Part of a small language model's weights.
Size: 8 layers, width 256, 4 heads of 64, vocabulary 1024, 8.92M parameters.
Architecture: RMSNorm before each block, rotary positions, untied embeddings.
Training: 349M tokens, 2662 steps.
Each number is 500 + 50 x the weight over the matrix's rms, rounded and kept within 0 to 999. Layers, rows and columns count from 0. Numbers have three digits each.

# layer 4 MLP down, 256x1024, rms 0.0836, rows 100-199, columns 832-895
502392483605489417477492526553493582490375547408498469484555543535496452465485546536548510438532523467464433541603477494418585542539512415519468527554534612481536506515502443509526494484513545
489419537523474498407548495600519574591456423518528413516495460550485510394493462505460585427502513515487528603496466578567571480587541409561436459497561514449495499502481453508570568438477534
571475572497452493482587580579499581524428625458515465432513547565481496465496565544498556557515467442427546493490549491513548553485572560533462536551549586519568376503472564431471551491531424
472499459545482407570530454485522481515496485480404453458482489499615528492515438560579591529495497575568475450445577412545570433612489500494453469532458467568449487511484463415438544550460408
507504520490522563589502502523448498459479528586532568478577463521537484524391576489453562513559494482541469486462541520440446563482596506594473457496475517533493471535503529508468468530484502
530536474506407466574496494450433563451510475465440566484485441524509513460467567477541473571516542610546597511402397513454535622473462497566502488576459475481327520506523494500443493470544491
440584570469506576573492534584555522481512602547515574451530529491436503581498453463604509537598604520575438496467485503509485689508514550443573388470580582511512394567585554486471421513485530
573446477464573435450483458532504521469520545497556519458530540530556445482493465498552508417446361503514455464420478530523485498476493475504558506534505538597458470525517553470508580504476499
491579478422561439479488461488468504435546467524445537530530570524428543497536509541545519457561509432503574525584435426586504506486427563471529550425526437488543531546549581480447489433510526
476534562492458562554559551370460446610432558445487459497501506504524492479497525585548544473447406536513484514564582505602468490516416517460538436473496601502479483447554456476491458490483377
518433587525533558487379467402509516499478547605414514582518631374512464475535476487433554569503474530548562353416468504538429449598484477518531528500579485615498447562445566559609519531514464
517434445490518562577580547511496522494602371481430438477533508482522503496482470550478539373590517475373488465447428429464453536479458549571483582475522568383435552470449531422455493512472462
490520514399578508509470495447463576533421449466531430434497532504441493534530510531578533561425517503482529464523447442597467578479430441500488613471409584444448540544424481512483498573449574
355532383509526526505523470534522482469502529426522407460558544537515553565464585458484458566492507587504434566459469570531497528558523399495503455524467488507465496418498467530562474553519432
526479581516540496459542610468503516510588465543486480573445492452426519503445464586505439582444453569579569385556423445540525470545413444555318583434455422479459526540531442514466438532482489
490472492442609609556514517610525569525526537443516617552535472477493511433444518623517570529515513427479564512480465528446452598575508529470426591556540571459539409472528527482515504540554549
503487530490502515485532594465513431522497435420474412456453412523452502512512556452503419465485507514549435555507549496478344647468520360510491470470552521539561536517561535457553532462472486
488486519504488511447548515586409409434581494524532538473516455404554510422495514500497466534510522558486453506436531494519477443488470556518581571473526528482521502548433498481456500496493543
450449532472395525573554483575528518594428464504396506516494578535530670553535502574424437534543480441490539422560510484483468527535637476482462482531556568547566540575394492501380541532548452
498501595432568477477506458465540495452504460494483455494476555413468427443544518540505467565561481511532536489482509488527529370469532372564593378475466501444502460401501363548468525617513470
557515486449452508496517553510473463572585529513579518621476541509463445525510518484430503458456447573504500388494513515569531589446370490510574442538481504487446498512609585498558477545470467
469550534489490362515587487494549524540526482576416499427411478464527562495508560544505662408482487508469445474458451532547451473545536477483553522502502620492543514498559503379407538470516455
461542532494497447527517522402505426539549464449508436515519577561547528471550546437622578572418416487508565441495479460499531588505402450449504443484497543566549395540514620533510472597405518
552490447534459563354576521505403454435530416538554555517492484450484532556501522486568544457455520593593402432463559514461516518531492471538495464538553499477543607546538465502484503439494587
453458449601523557593518641446417459546446568503399426500456523465466541406662469509501440399552515461475436490502515572546540550448600465446518413565645471436534450473561375440485444489466521
487538527525497584575531490505475455553455483457452575468581489505557574493438426486594521436608479560436473422489506554526477569523487492461529461530455587519556426386501511517597507490516449
450447526482479428528611574495489485499560499533428403415466557467396477506447464478513461479502475479480479507548450551513499531511534591485493477501506473460534462447554562477551514471537460
488553438500480557494476562468478505504582542509559479500565519463485516488557484542428497551502493416479533544561449457550468501547470457506473501466466492424424433431487564489409575432517500
405573514489510599591483514529474455485459571509538382503553505512578578468502439458505466575529496491500538493513494579544566513475541542471466402446495452473594500421560579557511466560524540
496564529463505446526468584510462469554475488429556516535515501433477418558409528418454489556516447465577475504517506579526522530494450575522463530501559496535526462384553574435558503438412502
411454504523419495381487474550514483497402503483462435562529496538464508478514474481532498511562497541492450638393472462452541554536488454554478509498558455528541542445499507573511536453505545
442534501390511492507415524532502493542597454514435492428430634477642547560513456485513498463532421388517576498439389489529549569635439585529509505544505524406532429479553508594504514457478518
395528525640570483492515392528481489567494390513499510508436467427539521466445541540481494551424601539649548454434512516456486492492422487470544501599648485538550537531537504522570429496474534
428517557531468488501497395484553503561457473523490518488435536507449450554481570467535490483463543419594501430424532547544428513346439424466527415489486516436539396488441579496429458426450450
485339531444465472465476537495528441467594500440597566514546459565478507578540576420549550532444420418544579509433475513465415439502473446460554522472479532519550463552526534569577429541436416
583575550439554529441467501390496586488558411542485525552532510500556443459427447507505509439521484495521407480475431453427559489506383434386446412486536629455622478548532578469519504489546458
465460416569423513474431485493513430522514473544522495391545490517489480477517521509564497540484451514486455483482481508469448491529485484459478474495480575477431468494491546507475517500443531
502513577625424474497474526486444552521464506423467543498499433552419560621400494466451497507585436452454485488537477478536576511488505468463504525567503523493564448544532555575503598556532416
553423448521516506483417460528498505518506503406527505462549505520586492511414498474549484489424480518516410570478466516416549479489470538584482499497466528524533534569569515494473651509530510
441529518557457482515541513459531542429489447552558550487504540418481469485492458511472600573577491511482480554624570482583551452476562459502514553541492464521450497503448501599470470513583619
457507425486521609390472487450558535506557527469490500496422567512507448512485528469498525516507554454476580532436487408472502560548473579586463392479408507474496539547580528435498468532566448
519512472489537569429476445519521465437453490524474509454474554485637477490507441528455474441463589521620561467484428453489479408502485559416457397555545477492451525501541636534599530482555470
488470556468528435453525465490493500539511453623470583411534553448565430499510389517431541555477511580498523505504431403479384512542432482567529553499423552575449491473494435461599490459508414
520493516490555566456494531570562431532453448461490577497501509557556540572459500493534452473550499506528508449442468483434421484537487510439498533574531445491470457478468557453508520613460411
539480518505469456526529542443498527603353523510482485441515510491496426538482565484582497517471560501441481490418627593467495554652477498408530452535471489390471477597443530453432529449480504
509512499544517501400548430488580500508507430507584472561481464513559372453434466489470494401452378539479455457548587487455549473504626420536480531451511508547545553500438516539474616509368507
513479596440428518473586451486402497503520489485432540542520473526505467442549437464590508465427483544500498512545508516502512532488490425466590470582508476461472514499462433488446539511552550
523490459486536528562509539495446471502559439495618537462518529531441408582544373473586507475439581599547499468490523573521519548471560580410627494544567553527478541526520552467508496517477562
445525454471492487511513546543517542541510501515443445568479473434545512569492503594521535523497461591502508502487582542430466442494485550436477515455557525447529517501501505517467548518586483
544349543572549548496451560517491512538402396484571575502480456545557349505478497475525513505546469562477521576525546513521418453455477607465495483461543536488493511457558479452618493472518528
550495426558616499470484438415406435510395446462473435455470494408501639504493510505499484507510570532512546444379492463586505544540544530621494512536436433487467425654616452475519488564409475
456540561470507430499550625430561430368459531499498434539523560528490516418556487548456579527542487479491445485411473609506504522600479564421546497570545495583452517469499408425457452484490567
556535444488557477488466505433487543616519367493419481582506491462550544601494517518468503473516513489446402498497420537488488380614550525540616476457468487439540506496540502539514462568544487
462530502502457523579461445527476501384421490490491525465472538511556485517539404483460519516518539491503520462520498499497513480481432462449520559502547513440492549505507545530506474513478491
517503519518460461570489475457485522515531467596537521518488558576392594482453489470423440486515473490535435466560486492479598502572470432520493447465495498554471536427529508592558522666507464
515514472525506612497484562470462504501413552428477455498402602495444561552477453445475519469550574425508502438448463451549495474508520510438511467434442461511487465456476448539481485564569485
550506495493469481490577453492525464475569477480499517552571519441502436512526498491567575487493516435472431402475556543466520490507518484615538510586433503517562522551500571468456545465505451
538458544438555471462489491497524554500501499630484478578566554487557454434540473573523409547543416579464402489498477475518414570484484454459424502441461548448492501471497473444460521527517516
573533524652471487509561553570425550527486470478503626502452438554487462488365639593565491542476465484608486560456405531510528498487490544446550448545518566501452593516469520515606535540453475
512514503549548467460533488495519470515464439566515528477531523404459498511429417578566541497518291448555459525507403478431519498543547484414482499458523457432490598496456501464537446577568536
535536470485571461386486463551504463485424506565504535616493482493534500450494369471469506608476438502490446488460492539553545513490468486520556518513502512547449579493480496625478447491490511
421453463489467542513459487499431511489524450601490548438537426478439568472500510451504557441494572491536517443426492546460423531521460514518522511468488496537458511484485436510391525514545578
570507501444530462509454499521556467503540589513554429458516549503475507469490458580558510455571591486502542470537505516425493491473526464490523486498476496565497506432465492564510529451556479
542446470429484554474534416444505481466527454539488574544509475449502566512551563524531423428499420526576535438521503544464363506481560506558503526440525483486470473480510479436579586524503488
512584466443472585455417570481492590515486496570553482548499492426451450487581475548486594422493577422482535546381447508498525502484541458541512436481602477482567352468536402505513522549581423
538510464456551518544484500551443469399498517474528527563483506483494588544439582491372537468592480513542557563444477446494459459604438446495559501472470521497555451639637419449586550524492500
403567516602509461505423466436503491570543448614526444619408462531490500556630474446496570459420544486481589587471550489518499492493427463439492469534508436557525494496490519509570443454449504
511399495556427485560542506542603549512420478522436509507458493530437508466576538436480461554454562510570464506465515473548493440567483512392495461474484464438545503453492608549558525422545544
547430500477454477463558562521493383534563395520523541473477505489463490439503493575452570586451566432604551490495523544460541503479556430524455537523481559483439439486537624499493479482578483
538523458354443406465479417444611483364579522504454435552464561426522552408526554616436475518476524457466447491429497473584435541516395576532489439511503520458429459459515495603539465467406618
547473536496514506492444465506478510381575499562476447507466520565523571502525536467538481437514534476458500540436531468464366466574461590415559513512425632505487451508503453577503489498471444
467503469486509522461501446445436498394579553419500566465422565421529511561433518530419505631492494583527542511479495502562446509573380477539462526481468539467532490457543473628448602528481483
574520497519483572504487441489531516461544529521566468458511511409487515582467526527493535514520442485487498456499562566499530491494486528426460566393349435543548593508453543509508482571573364
469500420476467487429528458519485477461470489545574533479559582512539543495450564568461485518562508494547452508525533504596479352482407495495434450528562444472449592490570505532504501575518454
489508592448541483469562525503440564508454463459483551500526473505502447484353533414444484624497537512535556501511435501476506514487585448508322513460471461531489517540555459534491467472521468
558522468496512482473485445568473620395541469501565531513528459536504541461443491468369494505521493519493528523508490475519429523458501450563484544503573569515495595504541433460538430481461475
503568534512489480552455526485479498485526463531629388494439531444494480457481484578517510540591512595564473536488457460443466517461450495447393557436434401516437472487523504481432482441495510
487510513477423473524475510387482468503405558484406496504529498477461497554456449527459544529523531505527555457511545429462641506564467477544462552478398496452444561633481473432504503412395545
505505523418503456530464494496493535552518490563546473500480529415454517495533502541457568569545482547546540448429481559395502514471513520521469496435489612492490517500506538538562586583427429
495459529472517522522506569488541464523393544483542545514417553489541512416496519417488468466444447526467625501532457449511490467510377433509479507476468431447498471504521437577449530519473435
501465520566486509501467491469445528590459452473432500440487590543546487519489543580500543482513526530484471543568528545608456479480434511455533485546405461532583618546450498586515447567424454
428460500493594545531514540476529552496496498410499492423518495519430528546540429516404514570535473542553466489521471531599476529571515477537470478464491438482433465437470501527498514493552531
555501464462454463556546445544545521485541440517483526484484476532504509533452407510455468559511504460484491665471486485471445461647497481514504458551462563452563427466496475567518471415414503
533471483460519475538497436555499518462506589511533449530506441449522395600544484421457545472493506496532536483564540487514418486609562528546498557513498557564451386518568417441467470530495466
467439525513501487520532434513418507555478451551488522517479447518393510474438500527515527507393524503624524680578518479553564479481533515549538533479547450499545511484524466483485487508534495
539482525511449549455552515511446430543473589506480504499462517493530412520425534613448448510460476450520491637459536506456516507459516537594510436496621508504520533540591454446405458493528483
407372443465489513505449528491482504443518449492394419452476564527465459585530595615534543548505474466448496429446441544437469481434391482415447543510517518516468463468599566427513452345561489
586648456584555592473396572499533499489516505616528531470472557479516511564504568566562522507439543440486515499391557463574581470543536440548478530489507575449513623540452450474562574501523464
433506570500535456545482438468478523507474517467519460516543573459502484543624456508391458494608470591520464539523473510558529544536481453513546490480367488459573493530477530465546520512400524
533542511548430547536464466542448500498471575555394501586439481490557546485440428455535479498499447606549357518385497546574506384401539450384544488383470526437486483611464439604519545503550506
556562515541458486539583503511505539508553533511455436480449511477556493426550514509527522555466474581447513501428426463455472535523496535488483494552541479492596531516600404491482543520417387
539434500538421509531508517534512443556610502523445559554448502562426420556556503447500476561513505540495444539479575520467485481521535568510392444491432367550424460475494493500513555484492448
418519532421469447512485506495508451463539531414432546486492482523535495538513538494504530472530478458446543483473497507473512536565449556552424562516529527483383539526503533528506531570466611
524560513510457480548517510448560519502454464526526465426556503504626553570585540554615430508511448537571515465434486569641487450425423493457445524411471523479574507453525515472427467491574512
537525581504496555524496560477579598441467549435490393501496514525514343489509481464544398537522523506475482506604533509434439491437425462574532508505467539525504515433424430567439471514513550
478595456521468620469551465538472462548534526522454412465536512636554568532517487485427442499473504442486397560571454428532508450463463504517512528540560407548478496524540552463480572519444506
500566472525506478451482445553388421507537553581542514559490541463435531478548513478469430496518557461535460554431496558589533554482479449537460443444556461511482506538479522429509480483518493
447530445431500475489572536419429593484587460508528523558472471502588496488467525528494419512461474463487484489468541468460393500527533524597587421607543420508445473564406457581613533509544542
538459395479514537398562526514590453472400486518456417490534502409518459520528551541434468459539444522431471491550478429528540525590563552422516601550503462531525490448498517467461473531488550
568554528511471501532535519435516463535453528503464518488556500517524494522519454486496499532505532527491492465487513513521540530477478458498538447459505512520529477572502512459496511335528570